Part of a small language model's weights: a variant of Muon for these matrices.
Each number is 128 + 24 x the weight over its row's rms, rounded and kept within 0 to 255. Layers, rows and columns count from 0. The size above them is the row's rms in percent of the matrix's.

# layer 6 MLP up, 768x192, rms 0.111, rows 241-248, columns 0-191
size [109 104  97  97  90  92 107 108]
[[124 118 106 135 120 192 119  99 123 133 108 121  95 101 117 162 146 177 130 135 162  95 118 140 101 164 166  91 152 155 141 147 125 140 113 111 111  95 107 112  92 104 129 141  96 160 143  88 147 144  99 121 112  97 114 169 138 116 114 139  82 114 105 130 141 139 118 158 103 141 115 150 105 159 140 136 128 145 186  94 117 104 156  99 157 126 108 107 135 160 139  99 110 124 148 131 122 101 132 132  90  79 164  95 125 111 153 129  85 123 149 140 125 114 159 122  94 163  53 129 108 172 131 128 118 130 157 135 132 130 106 122 109 131 100 146 122 125 116 149 153 144  99 144 169 144 135 159 165 112 128  78 149 157 144 154  86 136 127 104 114 141 143 139 139 137 141 128 146 115 132 172 155 141 153  85 128 160 141 159 154 111 101 130 166  72 127 131 107 136 131 167]
 [130 112 105 132 105  95 111 139 163  99  88 168 134 155 152  97 150 133 156 140 130 180 113 146 124 158 117  96 130 124 152 139 151 124 109 122 106  62 156 123 121 115 127 133 132 126 134 124  92 158 146 162 156 109 141 140 121 112 120 135 111 111 166 125 121 159 136 148 114 126  85 134  94 161 117 126 130 175 134  84 138 115 110 111 130 117 119 142  58 109 136 164 123  98 121 169 130 154 126 167 112 141 141 158  64 150 139 174 116 144 133 137 147 128  64 107 151 130 156 109 184 115 151 144 136 134 145 113 150 166 100 113 132 127 134 144 112 118 106 153 136 154  91 152 130 132 129 157  95  97 171 205 156 104 122 142 130 141 128 112 125 113  83  86 144 135 163 109 168 120 151 143 124 126 144 121 148  97 135 137 132 153 107 137 129 107 122 104 159  89 138 144]
 [114 123 129 136  96 115 101 132 120 128 114 116 133 114 133 155 163  72 116 129 112 114 127  99  79 117  97 127 193 141 142 125 110 136 115 135 152 144  94 165 115  71 137 150 145 138 163 139 124 119  90 108  86 159  78 151 114 112 131 141 113 140 134 166 112 147 166 113 136  79 129 100 155 149 128 158 141 123 139 133 109 158 100 137 100 135 136 100 105 128 133  97 151 149 125 120 106 140 147 109 105 146 136 119 108 123 131  87 118 163 149 152 122 114 134  99 123 144 167 140  84 111 130 128 118 125 147 149 119 120 127 122 131  84 161 147 137 122 115 147  86 105 152 119 130 126  60 161 103 142 126 173 138 139 132 191 155 118  91  93 141 126 152 134 124 123 119 131 101  99  89  88 119 153  89  83 127 176 161 104 118 134 129 129 124 117 143 124  44 120 141 160]
 [135 164 121 136 150 190 117 129 168 146 140 121 103 129  92 154 144 131 121 123 141  78 116 138  98 129 151 100 152 135 130 101 156  62 115 116 136 101  83  90 164 113 145  94 102 118  92 162 111 103 127 133 104 107 135 156 156  89 144 151 118  95 128  90 157 168 131 123 155 128 126 106 145 176 133 161 135 105 104 149 119 144  99  95 144 133  97 106 126 118 157  99 115 121 145 146 129 105  90 119 128 131 109  88 138 158 152  82 121 120 123 157 106 109 136 129 109 124 116 111 133 154 134 148 125  91 158 161 120 124 137 123 134 106 130 112  99 101 113 106 155 143 155 153 131  94 113 146  86 160 161 107 134 132 117  51  80  86 127  94 117 115 125 158 130 104 159 129 116 118 113 129 124  67 120  84  91 147  97 123 133 147 154 151 117 127 164 132 145 112 143 129]
 [134 164 192 127 128 144 176 129 113  93  99 171 112 136 107 181 145 115 113 151 136 128  94 141 132 141 164 148 133 102 128 181 125 139 153 147 133 128  79 140 124  91 143 134 135 143 179 129 131 122 123 129 129 108  86 178 124 183 144 160 149  95 103 113 135 148 151 104 152 122 137 139 150 100 126 143 146 118  92 136 103 121 105 155 165 147 109  84  84 167 101 117  87 146 155 141 162 159  83 155 144 109 121 145 131 119  96  84 158 115 154 155 163 126 126 165 111 102 106  95 123 157 127 123 121 120 133 109 116 129 106 123 147 143 115  93 141 157  77  82 141 141 107 129 116 137 104 118 132 131 104 134 112 123 134 125 128 144 127 138 142 132  97 120 157 104 167 119 130 133 160 155 104 126 159 111 136 111 121 130  94 124 185 150 110 120 146  90  84 171 126 115]
 [167 165  89 128 141 118 110  90 142 146 101 158 129 123 122  84 107 126 137 157 176 134 110 120 173 129 110 141 141 149 139 147 121 117  84  75 151 131 121 142 135 136 159 119 132 135 119 102 110 145  57 131 172  95 107 118 129 139 136 129 141 117 130 123 140 157 138  71 136 148 106 104 139 153 147 174  90 172 154  99 119 113 168 126 102 150 106 133 126 175 135 125 132 154 176 134 117 181  92 115 137 134 110 121 116 139 122 105 143 139 122 140 120 137 155 113 134 118 152 138 130  93 125  64 107 100 122 101 132 111 129 132 149 147 168 129 140 141 133 102 113 137 141 136  96 124  88 148 131 155 135 155 113 121 133 129 113 162 143 132 158 122 107 151 154 114 114  65 158 166 165  86 134 138 133 109 123 133 144 125 162 148 140 137 120 219 127  93 107 108 150 116]
 [121 131 165 118 136 136 110 146 136 139  88  93 145 131 176 130 131 178  83 151 125 117 169 125 155 145 150 115 152 119 104 112 117 110 153 174 121  99 143 112 133 111 123 112 124 163 165 120 127 146  95 158 111 116 111 120 154 112 190  63 142 123 112 159 102 136 146 177 149 133  95 122 107 157 141 131 112 106 148 142 156 119 113 129 114 127 142 151  93 160 136 138 100 142  78 157 139 106 124  68 136 116 176 147 176 123 166 158 129 139 133 127 112 172 139 139  95 118 167 154 114 153 134 102 128 124 139 102  99  99 123 124 105 133 140 132 107 124 135 129 133 107  92 133  97 121 100 182 122 144 118 106 114 135  87 119 141 140 132 114  98  97 115 125 121 147 183 159 126 125 108  94 122 137 119 143 140 142 123 148  89  91 189 110 155 145 164 137 179 120 142 114]
 [158 139 122 138 108 101 156 160 142 122 114 148 127 154  97 109 114 138 130 110 128 191  99  86 137  88 149 110  97 121 124 119 164 107 128 130 152 127 105 130 163 125 150 125 125 131  91 149 140 115 175 106 174 135 109 135  92 109 120 130  95 124 137  84 102 136 169  98 125 137 115 121  77 108 161 126 153 106 130 132 141 136 144 182  75 124 136 140  79 127 145 138 119  81 116 149 111  61 116 104 128 158 164 129 164 109 109 108 130 137 134 124 119  99 138 144 128 106 144 152 113 117 153 112 171 142  78 162 113 137  88 149 159 127  93 130 111 103 136  72 186 152 140 155  97 128 143 173 128 155 118 117 153 146 156  96 103 132  88 139 127 110 145 102 141 107 134 114 146 111 173 123 104 138 135 117 152 107 185 130 143 134 142 127 123 131 109 101 118 141 134 156]]